config = dict(
    vocab_size=2048,
    decay_shape='linear',
    max_seq_len=768,
)
Each number is 500 + 40 x the weight over its row's rms, rounded and kept within 0 to 999. Layers, rows and columns count from 0. Numbers have three digits each. The size before them is the row's rms in percent of the matrix's.

# up: layer 2 MLP up, 512x160, rms 0.366, rows 320-348, columns 0-159
# down: layer 2 MLP down (transposed), 512x160, rms 0.102, rows 320-347, columns 0-159
# gate: layer 2 MLP gate, 512x160, rms 0.347, rows 321-348, columns 0-159
up320 099:534514512421491510441443459595488523514523541537516507468540433515555545512518518487505558479515521492431486539543523533479495541555450494478448458510460521457466508582490489507515503456441515560515558480473437556528554523488547513510451488496563479498558539502409590500573465498494497448490470527538527462553473495459527510562558513597521500453456530520473503453458474496521471494562427412503489487517464426421477464482497431551562525463483527563524521437529543425508491477498459
down320 098:464494506527478557543502481550514490428518439482489531530545618454455506544467518497517453476519451524531539558471498454471515483514541483482536511450514402506469518497463510563494542501518490485512447432575527528424474435529427487517489487536524495528469494470537539532413541548476444502576434519458464498468554493502466460528468475450492504450452493539446496477588455546466556552511587498469530459544548542588477540532484552444532485508500455471484494423436484546514509430478462
gate321 095:558553512483511486530463487456490486468546444519551557424521579535511477508493559590592486514513551510443516514526526492479459473477507478529537512537524514544543533510495503629478519506461551510490530509483511385452523474499575571548460462477543511487538560442478470565477516477536540539436527562522478489498479510521502471540498514510545488438478425539474494494522536475527512515550529482496432534461553543493519471396504465517546434530505548516471440497551488491378500505432487
up321 099:440490477484431584490529485516565490544510544503496502499472527517519400514490540520482490543527466439551477461508495489497508582539481485461459468558546522476497457549484606401526456431528467535538484518487564564516462496467446491477477459535471560466558463510537549452530543572480448527520514486531481491491589533472534490533532556502516507444512484531518530485478503433473473514436509533500498468522442497447530503547464592446452598541498541431495546535497493526599523476556475
down321 102:489489487555495444504510490438479525543545569512465473390522518484486501502505543536521446497460440452539454457455462542474515505549481581499506412520499521483503530531447528465545503476446504491541525517433509462465470499519549533590516490535554490521547434431549528539546531474511463469535506586466449509508449467502534536545553588483495534451580516477481442497467564497637482512484513483492463516491464445516485497466511515474521493505424510473570553455494444439506452579504463
gate322 099:504454515556496519477470501503419569522494561474505512481407521574493513495545507523607470474587538499463470470541460457482541487575440399513488514452452564440494522465499444476484536489529497486556511468616501527465512548545535560566518493498525535445543532557579533470468503531552486450482512516522526533484544554527443484509490568444498527494504507463495515433545500480505562536535539542514486455553485585495558446547492454521576563531485496480497501457483474453489485520496539
up322 093:493611541553514512508482565441460491426430473489510530543498471496558468456546535442479473464477540467511530562524583577477509460542514463558537526500511506512472531466457481495513514502571530505482451498481527521496493477487519500493507491466558478562477580517458432489504549520526450470560525545519567495498490547431508549513598524502473527502531465469465598525480452480415558461495434427493453501537505487468474466578486533482492484512506602477462384520461484557520513529498486
down322 098:551544485527512452441488510479453441523453503553472461562555523472538540488457510513436473453488494540478498517501482540548498525450588513489414498518475451480489485502525470521481527533583535491510466533495469520572428540520527521433537547499494470475517567449509510557464553620520543568514525498453493586587532518481453459503575470445484529523526528516522487534580503479511466454490526478517466513458493487505454499506585549517536577430507482454500495514505459578500556499451605
gate323 096:527489547541546483470470462491591499549464488481486559529509482547432556518519481475474497416474536414466481445469483489475549470491473514588481494513461409483486499532487523447398478530517490480504466499431461498528448509495456475542561487529513480490527546590474494497456541484571455438498405503499469483462570461518477448519480544521454521547433480464478484532551524500466531525460556457463490431434468547550498496526527496544526448474527498535510584541546482474498449528426595
up323 092:462507448481534494463478450502441534515547579527445545504474474504560502483514514591532541515506466422545464515524458491508476479506550465566515572573532456503502510528496477494531507577533462485567489544531487548509534434579512549551460514465549542520579507532512451497509539478508536496593502476534550508491516452431559470541529413519507404527465492571484576449476521496526483464466487414550448483489573509552474500497481534532503509529551507474520434558459502566458487521569500
down323 093:460493472486596447487533465487441533453547449473478516465533501553491519527425491494581446504580534522539534484507544469438517531525503513474504525498495466456501507456475455512521507458480450515572499572492454536518453496525430481512521532468538557498420523493495503445493575549450568454462468491453473549490422479519518488487512536494544482504560510507481501511437512466497496497501528564572464526562500542537453344451511510466425481529512508512429481505416505548411558512495464
gate324 101:490523519504485503512604518511521500524509559460530483494500400512471520559505512464507455420497496456485493423497517509494464506475436477493530470433588492480581540405488561468463528481414473475448501467488472495491525527549482445523516500474504525496491548481563473512483490490546474515467450444392589492480500516527550535465474544532471460443537552485465540500551549530468516471556409457468423398470453545498507453431427509569474512481468441520462475478517497487490547489464527
up324 108:474477508557519518536496517504543457398555459484544482568549463559566530519488464543525402423542405534487445498502490454546498504527510478513439542559461452521532515506574552460482499478533505509502500502484494426514465448492449471474531381477538460472455502541463470471518546497551545542480500463451490474572503486485456465536443512532524520512448580510495539581573469500527536503513463502530464498505552458432478464564497519571430510507479482506553509453401501476482498466522528
down324 093:498447422502460526481510478419514399512499455503516517493530434531538531556528465485547469559454523469457494495503517448497586528522532506526497521479437527457581470467398576488474522436509502499455551506522582521457559486565545593477442579591512483494534497490535504521517481506492476460520497522555466482562452497532492517487547485459488499442515520541506546463406460473508504547464487530469523551527523501463435552445525547561546455513515564458485465531501463495545518542473571
gate325 103:515531462416489474470435461542516500503563503561480484475520564539431533470522457492544462515509449574482484513499541425499430479480506509458498527454459483519473577565439548584485463478474552459553479545533492496528505519487479479561416513501491508455546506471442480451520501528497455534561484478445479434571486514472464514566475462478589484452438451550467509561551514555494495493480482484555500629462474514503420428497524446527493497507504478508495550490581470491560498531481454
up325 108:547492497584530468504432502511495437473480455415551466583440454502500540548557512498519514529420479516524542464505449482497595424503489513542517516460506524548560390451457442417507487486470459481513498530460541467440514528492517567441469522489519507516534510520528519533504493439484507464466517516523490604498512468486503516441515538509471541459656502452540467490455528500469459583500459534533481462471485469505564484501506455501527523431514500484472487500489548542517502459497585
down325 102:495536433526598516479518494540519523470497488479518440508486460555468499439481508462520470510569527522519464473524488470437492479457501501506442516477480473581482568477530542484498524516513508369468545524487507561541459552544542528465518463569491560498463480464529518459551520429490456452503442480477484459454491415479533466484555546469454487495492479546428574502470460440541534460527503490597486531466461493486503446494565483576460505518530453488503488507437539580580454451551422
gate326 096:471521582472466491544477468423423510525504430496444488502543480443485484542513526582433399561535555463558456550511486516515493462519482474477421488484544496471511447465538526461453559485539543479502440465463540488536460440501534460432498484494584477468508488505458505535490509490538514543565465529510515528482500511589529464502446437505507481531530517453456509567509534439473538510485489467530361524499458581451480476460518479536542461504426443530492500476521488554551460540455506
up326 090:481461541607504554455516483551532457539560582554573527474381499475530536475522512451484497472490574545477513462471572464511485508502553475528516492553524465478471537540458509468503502522437442451508484466521497468489534541551470512467546555493442528491455535456472506549514534549500467472551469445550460486540510541565461525542475479475447507564558568487463491466458573477496531513518583511480430483489613450534475548503498526529551504509502502407548577541537514509504511498534505
down326 092:469445491449468487457459524448485483400560519493552441507484456533450487535489477517527570463495469518460569471454495455523476444480468449429483481501537478456502418504488482476526459466443589521454547551482520456524472467503471565516519474515450532474515464503475457532502495469532513519515558459485461478478460451388535449458489563497417494433552526462539436496474531522526547521452400496474593506472462462424509509525467519510500617443523520481463502531500469534467541475499525
gate327 100:461503510539490556457471554501502517495428547541470491487448536506462503472492527465441518485555541528584498530533465414526469526518404467500454506540568482514468428532574540495539494494547554538580545536494419519584541550547493571446480524541463479502576527479499537486500519517490423446536548539502497529514453504526478461518503508456508537541483544482525512505504493475521462520419578438528425550484509472454508532457477442528584495561416479499424483459483479514550521442500515
up327 100:450456585529542508510483443513480468532516519574488464526484418451540503509491501472533506455525518475517503519509546513502465523501468532483536533527511479501440437564522486475531499530478556511545481537519431514521494484543450515477513482506445501503605478561503531529482474483514405482530503478548509475493485426456540497495498555415480485506343530440567564546502513565571476589483499481487545486504566514530478511478463383549509475494485462556466529512500504411565505458520446
down327 099:526456510587487537483508475549541483423498501469448478467575450527524500464552483507596536523529573563463511478534490552572512472499556479510547492499437476485549455467510422484470554494497500544481538555538471431491509449412481386487488551421459477507527495529501574458498510490534516436515582564480473516526539528557545433465446586477533445532487481443533503481496480544508486516528478463529523463460493526515560421483437531510526484536519543512504480531518507580484552530500496
gate328 097:458474514503513497477486491483557426455547486435479476470530518467452527547484508480459561507572479550471473494435495503419512477536513496538461456569478484565534452446550545541500444485504515467454513553385514505491475478468461521540519475571543542418515510497459488513524487533478525479479444458533502525582548462395424467514497475495523542499487473551556486542460573496458486514466515505532513428509484537509462541509543523428450388554481495483514485530441512547549571429545536
up328 102:481496500480546511467492413531502493473496494515478446537527542468514488542490456527519468475560506534538492484510532488442490494525565521544516471552465517553577541533458548512491522465517562519513423496620524535489470512483528539507426517534435462540471522453459468541476468455461549552515528484569523466499492523564530427536466502557489456439505447537521487509502515492476599487521501491506501630466494491616551531534571541510541527505538526529507585524577434510461451559541490
down328 105:490458547450578504527488529521521491544502428534517481454454467518484467439544471619551511476479534484538485416522511452503482490504509501536490443415522509502521459520459452574443542494478500429513529492527485505568532444537552428520548469510411480475529452488533546509510508460522487508473506496499507471441521471563490391533524451488445586505504510443448463482537529554556538477527509510508480434498500555527534466456526461594447539564587497491507464469512483449472440488545454
gate329 090:479487481559494498483529552510499443464458536506426509532541442501491497514502452485490486498464460454442520511517481487587496489505447499542555510523546535519420619492492507541535477493483506517462492620484504436561438438490496461525544518450500550501484482550538496516470556472488528522496515477544449499417437501545533479494500576552524490458503519501528470498450483541550489527478537540510530444427501529534565516477425522447445478535572388467575467533399442477461506486471532
up329 097:512482458505483512498451519460503531455512539519528465524526630485517482543426528508565480485468485501465444478498433492478531517523510528467484484485538505553492505524466487517501494528507521432473581528612464504477546574490489542532473507528522523407465520458524438549501497465469467521462458548525521463568567531418442533512538424493467520505371505459519515528467497473450456471535509460445487508561480441469465482533528467565456497486419594451503481494481604470455486514482487
down329 097:485462545471494456490526501444458498489517458507497547540518453458515485487569459530495609444569486487504526520523513538533521544556523489541554456552518485480486493469494476535495475514414484549445434525478483426426392505536510520484556533479500543522498508599528481488532536477499451469548508525477536486529484495572496499477540567573597500460560525467484539485496499533531499519440524553519565449400552551439488391415445522536483535530540507505524476507518477544519528521545501
gate330 102:471432520556471423409558496625511532452455564494496474480442480510519514528467463534517499510426444365423490523462486534514489490399463562473527546500491522537457450541454468523467575582468493495473416468470514485474468562525468471480493529559524533494518567449461463544491449512520532425571505516484506558462526558501511471457516441492499450514461491491598497474454542492522491526514506480525487487486507480455510468482444524459502553474546484521501515526515464450469520507514488
up330 103:524484478527531493507428547489447460481484438501477525466492501471494565493529530498521451525469484521498497464468518424539382493481509471465568540505441476570470501552496602404517526462488508538525462523534479475523594423465493513534497448540500518405532544492486493531517475543510511463444494540510461527545510526459552536551462479578473461457548459511559436483546491425497470518486506483422431489427531415480513557507595514510473443503524444477562525470495498494480510489460547
down330 098:559534573496487478477522476489523457453502563485534474552410526517539499499510513465508501518587498472487490454571414503545483482469500488529496507540461452512507498578448483522482508480453468429495492522513503503527442570515455499541457571550526493537466483579472536538489501530516547494480480438485455603496482511539600554497452510583503426531498497467490386495504470435440457490432501503556498470526500469572569477499539482518544564494514471540460520474452531525584539465513431
gate331 094:514509534498433542544456527481494549506496483529511516473530478488466420454435556505483504522523484432539478510547437537492457484473470507549497443472461556373512428474481434474505502430465519505417470543451428513450572588459431600586510419519498455532499458503499478486526511472506487515472460529457533537489539548506560494550518547484469486530569527542464507543526478517536505473497496522532504482539489558502518483488449488465604460457456485548488490472417497520566509496440524
up331 089:430536517485550434527423490466527437598495493453521452523450502559532498446491602474535464491486543480580485481546472532530435516511535457532435495467399451557470486520544546439555491484481565481499469528478464486492548468465506510519510526497521492525539473485490508499484438534563431483518567540479552430556541493479504560509490484494493487425492472588476495521474447514511498557473558502435490459458493480542541504517464505437531524500503519469507452454513449444460517403521406
down331 097:472541486481454537492469530516496485426518495514527458443506468512487504410492553506556533593573388542561518501491484523532466418529457509524493501558510533451449471517503499518540546457458507530470495480503498537492471487465434472465533510546566564479465504460564454453489447477433473483510453437506491550483505452538453525517539432522444482492559450506476479496459476514493524485522512519452564482518583461498399379495477530488526532493492509460593576479570547498513496561510533
gate332 106:523540473426534427513453485534514471494488485500523496510452509494554473556541518464562501450514470446428483542455520520559464543486533510486527482533599500434525527504567497537588544456452441563557472467444516516474538540461546522470478446438518496509505510523479566439502524583510544491593494512516412538532579436479492507492580491531502431499513546559495432485512550540521456488467520440525507509454525491565499464517532492503387481470521483470491507430504505543519467451562502
up332 107:485491496552435533508490526520440594514471501542525537542514495534466510580416524544528480484453496529530515469504530494428495509484476511564498528513513483495485463480460458553502524480439497481419517467542488470515499514451414551446477477576546528560478531494509515466484524531553473462502487435533525450482448566551518543518419404482553496388493565447535485531477479523514472508469491528535537536559501460502519517518535489463488463542426483390580527537556460565524486589505520
down332 107:495456522460420506514482499507469555517596350472485567500480502534563519505467510512554587533559512486534513551520517485499454534435540503534525536546538467533487563427491486433504501489521444464491521516489487465459443494496427486535484490448521553495515517522481493512444430480431531469514475528545537504467471443571439524531498472515496558543523483498485480490470475441465558451516532553555477521421541481438492546540505469468502533555470545531488449495451557470549596552502439
gate333 103:543524553549547503444510470483482472523485466532557477576429570474462516494465482529503565548444460537498535554482467425513530451515483437443452457537432582514450460499480466484437551510478522460490468546477507486486541596505462487534480524501509486432506541531524454537487478479473476493478496520436569482508434430502487498565469496558489579486473523443497454588471475439543470533497494475551485492471447496484524414497482486426547470471444498526509510414465580510497485598507521
up333 103:515469530504503519506534537520430471472529504546501443497498498572490533452558497451494404442510500516558484493530516498492574486597524436555492488446465528447590499459430507490514462517500499536524497546562510531514436490512536527532482547507493537495390441435612502489481521534509532484586486478551454494489560490464519464526457542521443469450564472551498524521508531570499554407479496461554511479600480427452457550499486505504532456472492444465453525467518465479477511480517467
down333 101:459479539506465522454508483459536493571506556535508647428497518448471460555443505526517496546505505476491476575520530519528444545528447559480515539494458507532466458509584530538493500551483507458448475502458532448521566481520470457483507488522495546432511523509525495508519496483493434437416519448559536514527449449510474532542529505494486490466466472516512510453455448498442488519564573581489441512481480606484468412416561552524530478517494525556493516512573470550522475557513527
gate334 105:497583486484511546574450439421484442504491489473464492454498487474488480494504508471480530523494508499523564528420405423523514494476509503465526492476498450457489440470492472487505481519512527483510438448475567507561486503472495487454526484439491535444520487494478527542538473482441458452539527515478497494472532470469505445458469564626465464475561511547538468484477452524476468533443461448495457523488540503433471398474453491482456477447551423548432455501413437533466613504504542
up334 092:498539530532435469541497528490503539453576482515523481435472501505510434483436461560563504563537489433483463525532533493537484444500519470533493560493499588505483513510478506513473544532466428501518518559540513510544510531514463464482525559446477519542521474474435527537466532495480445439553529492544484526528461551510588448555484473532468475366530454459407488518609520529510490484477515485555562536448512447497540540531476536499527521537480491531487550537565442503573445414506525
down334 099:590522547485523519491443598458459556545475534549524455481461506489526530581485416477457433515495515486495563472519522529496486480489549465518474473526556525505543493551508506477524489491517503543498565557471463529497502449580534481481431564526439437515471495425534507472469504467515577494483467522459404557506525459450492494544533496490502501477437491493556445445518500506475423585509449512540530486472451493479556553485553490507463453452567472421539421469457463521497578470478453
gate335 102:545529459464524466554477494517516447475535419383478480457474522521493529485483537598532508510517512525489422548538511461494479498497518457581500519496488470598484504479491439525533497531551510526460529466470518525461458467474489500533507450493551551502540527474488473588505543437466486515455517531469496531497489429492507477516523410449519383587555491510458443503536475528461527497506531561565469438544548573519481512488505497549456493464613497517552466514507525498585440492463547
up335 099:522529478534531450512464498562510579475519471552541532539494530498507513489470507566561510499495547549508437568503450533523472496501481440536506526572490507542497482556475476533579430534575548508541527483545496573477510527559470518525559509515492527454540495450476402536507535509539556606492439410530444476457508425491464496524463467471515474515539527520505538464497419527489461460430511476491446518470537447545501509551549458540476525510422511510400461520474520423572496501506548
down335 097:489477541536516536525499477451397516519437538559484417510495521542516505547493527499467546482509470500497526464556452520516523483546463490496496491499543520485538528561503484535519523508408438467529464494453506378532508553522572513499443535521521497515471471478496502546443499415462474458511513465472477529542500493497558474526534463431430601451541499448542496487436538520517489493512465517462497416542491452552525408482499514553500512518463524500588493533582519566410567509580475
gate336 098:480601490564484521528467450498561544504461470496540529448408466466503541535434489553497509583611452483542504515487501431496526531485527481539463537584553508511580464530473488485456517468494554518511496561468454517531487511452480497467506548497416493559484505541499508486495469432472460497444581482487507457446493480500560452484523431531510476493513536484531448477470484498586448545438491511479407493423431501572510471436515460448500525491472520494479506416499527435524492477552503
up336 103:549452472409442521499485440477518459558553546541579506617523508475455520527534489506513524509503579493488516435450451610554559449502508500428507454502416510529493508449596489458563497496521435469506495485517531541451485536538477518545420510484518519468502464498516496472458517519485520525575491439563497524517558522522512428544488499468480521458501533490499486505459467559475465469564525465503544546513491468523516611513541511509528478501531506492451440545472503528514521595496427
down336 101:468599524367528450483436514481501509533545519523471485505545529556501541465476500476550526492416462487456471526525536478467433532457502493473489596534511442476535518503520543546417522529524558477486509479525455450508463474546577560495521486564539521547507553541542507532421495490480478491606537488506476542499486427517525505526502523495394436454503461522475493473464556521498539527541490542546555527516516570435487502431481496527559469516477471485539547495579467508474522444530541
gate337 097:517449524467449568491553430469526479531482581532495458480538546489452501483433470591458517470446458493506598477455486490537436539561523498445524502552517490536510498466516463511472561502497512480495519481535427462495544557572610498501510534535580502568485582478475521540489517508519442484526491480470495492454477481469451514540515499438498569507487448498594463547422438481483536501472517449466513542521505527465542513452469480431522488389478521501427483504551504521509515581480470
up337 103:467553549565482474526501565527497485465551487529484589575466458550494422577503566515536538562564491489434534517497533506485479582487479519586510465442553539506529504500503551510510549521541465504488546545458493496559410533488463530510508559434547486471487487557485496439512514471499571484496460595475480535487434493420496501529503516454464452468588545530424507529543472470522526525537435520554517491505451540542506521560559493543545518546491469539545534501508490504466525456418509
down337 101:533492554512468447443468532525442520480527447485463498469497473488503486496510591475541517621475454505500478537489554498581508440522478498403447560467515496498545556528497485504505507542521476450533477550505489525516447465520479471464529531458527453440517422563503533591482480474600515556454420494540463476539487459512509524534480533534462464452528499492397511500473580503562517587507548497573544497435483461475510516498536480489469505532437466566556517445467454526507530527452471
gate338 096:461553457484553500520487401438505483453511525537447509529462554468508481464458473518520445526516525567528501461506498484412503442427516459545558503474493518462488496495482439495531501518502523501486444450444450517518516476491541482533557462541492537541490591475546487462494469496415606573483567473507525534522523479550496441528439489478516490491506444519419450482494495462515563425517489526474520520494493462485510512442542552503468492480403487453449475553518524526457426531448364
up338 094:451434557508491444485512557481534488544511431485526486502612421554464497487457546522484489466500504501464516464535521425458517473487476514536531524555522518519390528462495502480501470488465483529463467505431453455497503545538523498527512538486519531486466539553492511445438472537542582431536471518522536512547541548561468561540486428467413551423463487536495512579543513518414460559519504485499491486523454490475501503492488509547479490524375470457515527477536543555526507401474465
down338 099:532482390538539541569510548466487446477456478489433511494449453485551527391391596494434472478434445486477490521522476487422468482481497468472429503510521514518460555469530469475444456565521495507480511438446491451517531471501563478506542458463550450555464479486460559520507443504427490520495509501559513530504529516526467410480536509433534509498478487521473494541527427462479511541570503534469556552489472494500506566489501563487416479451464495473467506480492516559477475449539468
gate339 097:495464466496555515515428495444529493558528494525484501442507597513459546438553481443445539490446528521505543502501433508564462411468535476576439508493482432489490514574557519405524483566490488585471516517527521497421516469576530522495484502505467485526440513530497461487468560471521461460452473548534477494559435534449524461442476435597535505535516507531551464503506475526558504452459495520497535505459513485595526505513446541577486461510543559501494484552511523538551496452514483
up339 098:466466565536493483478481522447511524490483459455533471541513456546449455509470519388536465459533545554498489484496582487436529520547463458500502466466540478440514449464542520560495513483466503484563513450527513471541494566550520495467459435420530476451517399489585580447527462502486465518534531558558475493506509536477466504521490539471545508523550441501439484466483442533461485483456538469488471565514563421497514516558518453410534503466515450467507484410567550430482519505534501
down339 098:469504454513570499535492497522560482536540513488555525541506442435543523561517527476443542460421441401496453456425556527516459493541536473464522455507503491521461569525499489491480486495546562472492455519549475452478435484499568543538481468456465521504418517482459479470521508560539525530462578549456509551522524515504450535525495486440502482509466472475525581507498572498569431483494474469503474495452539592463500516466638451427540515498538519531493472481518499571501444466471458
gate340 102:493533468506513468565557443517453490448539501554501504500477492489516477593470576556456511557520489536651485428514498479503474521514501468541506488512556583438507536528460492503473553465515517502471566498496445531568487445478492525495483533600480498483474575491504501467514562488512495560510473537521463432445511487496600485528439515510519448533556493504446521491478439493431513498506564493572516502549486499497512530536498509558490520510465430490439475510558468565561451568423460
up340 098:523406477523512503452499544507467520444492522446617464561477573524554554532536562588529469501431516477541548501473506522571447514518462514447534539490508507416494468499501535453536496558549538471536520506467471516488431502455518504531517554483550442528517503550536511460492537466552531467571443493435508505506427488470502510512446492510484487498516462503472552536581464437511539417495551519528517522593523531430472430548544542487511441456539536542491542453452528540486476478457521
down340 098:538479496518523456559552547574447441536514484468469433528449485502519425517519537425405468500523512472501543455452475543462491431504462547449493583504541576462509501517465497504514510458517481493584509506500499458500485540484526471489498507599471552448497526523480507489492614430487510539431495451532454463531467489480504489484561457491502540504526455565501536552497476498431460488466480463492518430542456527489535486581551468518525469497442432483411440456498529573454576507491519
gate341 095:493491461508538488547489420434454546547433410464465477473478438468475510503505476488521555502499516506477526564468408522539564485504513522477491480574520501496434516517484422445572537486435461512541526535490506424467492428541451496458504496545570453511464447546539568546609486486487454501558435520480491548522508516547444535496505570509515494567493539485489509498508536499464512559555464567548544484441540514476567584508501492515522482476594515484502471431483557522541502502490466
up341 103:502469502547471471476486509481521463444483483461546492554419518509473481505465470512460498457545569426448464508525575508565503467439530521530524564540521516508447387484504549454470515522495521465508535491487456479479522543489469524516564375534464499485545477553486498522549523555471517487495544489546499514485515501479574467448518521462507496511516477494444518440452480469533553518519545495447451533476415505569506430509477530565466535506548526497606557483558443422485438446399517
down341 103:514541530522532512545498542471472523494506479558526559587531512604463508570532459451500473496576512484423562429519549557547505423444530404535478514484609497500509567514494477474496525449459435431500532444466480467415504560515503504522526515531545491470526530535437472469501464543472527540543505526515533470498480518486473485589541495498516493565518488494465490528514489428523422472495489518503475445521441443582483587499523469570492487545498455545490503531522492473521508528531425
gate342 100:441505509494533507525463415580515525508463496444467503510500521436487522469455542467500518429509515558571617556552533447533523435569513472452479498485482469465543535473438464567479500496555498529489507521462454512492493459518480483525422448463463534485466558477514490494489479505487464470487541537497545391521436579461521488527473511475483445460529383482461456500473571498514503494549509573461441440507550518482503484530546516518522511517524482572430527543462485432532582531509456
up342 097:488470457455461505541595531433475461509530488497435505455483506471494485448552393566548520545453484531542458545525505476574550586466501516505476563553512495455463501592497520454476534410517574512501467514486449487451559537487464534509488464562506520496464412506471500522495438466538570441505459540496480536514492515504532528565420453497553521464463481520480553459485532447520483556474468569469482480460522490521477496405452532493491432469469522460473464505513453488452455541503437
down342 098:465534538507479431461549501508525405470444471505506498455515509551456498493402553470450469509547564505491527525521484532517513447450514492519494523494432593476495540478491557554560473531654485512499516490490536506563456484529516478519475553455452452498526503507537480515538489453561494500506446472463525566471484524503585451431518503446532521497418509434507473471461471531506531453485556397486438511450535505513535589491495439494452429515498461486510504453540518467525561477492547
gate343 090:504506496468485567524490509550487510471597508487420515467473470453554495606594528552506497469488478543479485394455508528515521455535533516442505537486569484547499525560569524454464484518486450438503551456501447527475522536439474489564470491469529495535501474546465598425504615477518479487482493491490481453591588491469507538497478497526481470511519491497539464561486529498484540482465467506539513484439455502490497450464491556412470459439449487447495495455536559493570508506539490
up343 093:438521560465496626532537535500518446450594455561505510520475507459499494492548444550522539518554504540547461457483538499531525489545496455480530489511481477501497465542496540471460453496478442401528530539523470443506541485456473479542446517476483551485496455496445563494500554486510495520510528444422499452571597470482542531476415478461509492569537428539577530497543547518480496472487519498533532556517472486493494523517443594500471494454462455484440499503546619535495488476537475
down343 094:536559542474484544527526526554479486465482559545506488568493468467506524512580517501530498501486531542483466471483509409604527477568521520556418475473517492499564464528431536484492503533488519450540559431552448566510564519467484409423516545463455492509495479537512490437444512461486513434482512474447535461573529479428587504507496442475510569506461483544563552492562518473478494482518457477539546468522452487572496571509483497473444453484517517517526523537499588556481510493549547
gate344 105:485540471513443489493464393466456491480522527580487526511543536463434506498496430579484540434433526517451477496483492551499469529505521553459559519583545495513440512503560506479504482527502479480547539418495440571547569516494502549543498533518463424457514480512471558490516483505529542515491424496426518485494552489496491503479458545475474514515506525517510527636500562464531582542532488477484403564509498477502511483452442490487513479422574487552473447554513527559551517535477503
up344 106:479461514465505510540486491556576601507595488549580520512463482503578529496488482514502487546457540428486450514535494470455569505416478440476533492442563453497476492495490493487481480473448532510541517488497471461546462478603510424448481504611506510525540547482435407497459462502523473502570528486503502481511556487447534422463516445496523532575480481551489521487554525489476508440533589463492520554490490502551451486526501471514494458501434544505496513538448503565470499573539473
down344 103:543481535551501485379545519475521486459521489507573519553484471418498518486538509509520514594511532559494550553582490432486469532465509486487537470503466494554432398509436433513519500471513498503508535532507498554579515488396539492563453462561502482464562498527482465490447502530528534523451503484467465477491448475544463561492486508493560456446524527526534555505515516457522451544504470491459496479484452611488497536552545596473508428491554451505482486518479455444549523490451494
gate345 099:548482503539509466478463476490477549479532516427526525506481542536560519463406474563565444459522533467451478533468508499453488506480472524483481565577501537551498527471481520501550568496547551477503469519455518568437591449494464468531490456450504463429471538511509449480508463467478523500455478524509517479508520496477487523529548436523438507478527521574481506534500590476401432560564524459579603430539467520479490506487508469508588562494476544517504501472457573475541472576473507
up345 102:536492455491543448519535497547483441495565526505540547468494515500512489526447473458491461529550617542497517457468465464521545472519460532444488391447535532549480541507547551557548539524503460476506545459509554468547426440511486467539416515486560518541502503467495459532524506426553500557512540479443475440540482488496508543498519498529475515465563397477514547530548483477461508454515549534487519498450479547462514468449441541422529493447454517616467504478512440548463471550469483
down345 103:546545575507567521485569508501529520539491469506476490450593550497481518487498497470536528551522471475540505515542526502456541480515451503488522514530467526539498502506415490493527467421517501556505590547434501460516552516573412530604435482490544461479568473492521520457514508464512504519593525569513507468471562507513478545500526607476465491557563563507524435551556493443506484595490468576538506411461511470533460482457460495522519522490480440455517443529531525493485494533523481
gate346 101:426531548526478530556496511531412500483503488534483590556487489511523483465506500464480532487552461492466510489500487500492533544508490536486538498491438431525456555570526545415521456453515481522561507488470529510520452507502480460497467455445474515443486503537553506520426556455451511461487463481419544534493541525523457570425478517511554503533579546480529470527478493521503538422526480499518514485583500515388465411533432578527470493503529559435504520534598466483560540477443456
up346 101:467516507530462487490415380517547435509550542540509531480527536525511467464487524452511474463457506421490463521446474465555475452548448496523470476487481532541501467502503530469468525514557547484507432543529554557559524535498499485541427446412474494401525540515462500549482437487447456513498529534557490486526446531538465521492518506443479469450592472463457479540490490469556537513460549533483447489525449488402410506493503549486503526484453516503481550524563447426588511499509469
down346 094:471507408500452510494507543565468493475540551477491634455519491498483487523450451487529537514504526528506446503466513600511459462475473563519543444514544420491489525472519517566555471482534538429537508606447548516500481514566430452468534535504503467450560487492543490489545441527492542498530495500506466543531469484548509537486471527523486506436548539484393460507539509501456521525448508504488447518559520562521479494544540570532497416545422399487510520468467525481489503510516448
gate347 098:502532454445511482577464475412492558506498538483514455506471562447441485529416504436487476516505519410411549544496432524488548505504490534487463461460532533497486554502518475463510442544533504441509480542519500526480477484459528553571454451503456516528462414600555516469508468536473539521472507573473470475547564419496524505556495536511575501447514522510515498481436469489578412480545534538557506541481500527455533530461590498456516459466518529525522584494533523464494480495530534
up347 096:530554503479457467443476497499537495536515444519541445473485549452553569489448514544540522517526512596465477446498475522500443585531511478521465501537490510543516493524446506475487505492463439519479455531507486483500590577495477527567511491544432488535506459439474496495521567512564490580528466477531523475613493496521511566474497519512516543484467550462464535480535542515465454630494522476547471440477606416471494535485438465518502562483487457514423558478472517422478517495525509
down347 100:559428574539501487493507540472509471448568486513478489508441514452528454477460468449434435502472466465477518497525486488473473441431516481472509490532435470500508563503587505525426551509521510487529468482555517535448546566455526456519517446505498523375504442486513469484506500599449623524512555556462569489510490456504512527506483475516575530530465470563497488527517521513477542542567456460432475483462500473522459536451429521517505515479456443473458470487486467488566544577529469
gate348 101:493381518525559423540453405472542556533495494492464476515460580563472496472529485462493474431454448421547466508543441506509571543415518491488434514495477509486483565445483490465424536434412531464484507491574472500501510479479426527549501498530465503490451434478487473550548464455500488540452494512429554478606530492534527475435526480462491484445492509431501495511538474516525473497451529503495496445480476505552466502427471545476422553478497487490532488472498512481473521519494441
up348 103:510512499452537482539462534471521467466483443482590510481498522477483562527517525473506478436559496520464541503466514529588502498572493514476537640438550500548471557547592425447544502477453505492527531558537557516546492487541506488528497565499525478472559512613452474518468474458465471532482512512516472515487536490430457450531578501452522458549566535529510573494546505508575530514549507492471495480539413511502471568507469496504535511473436494489517545519500444566493460450438515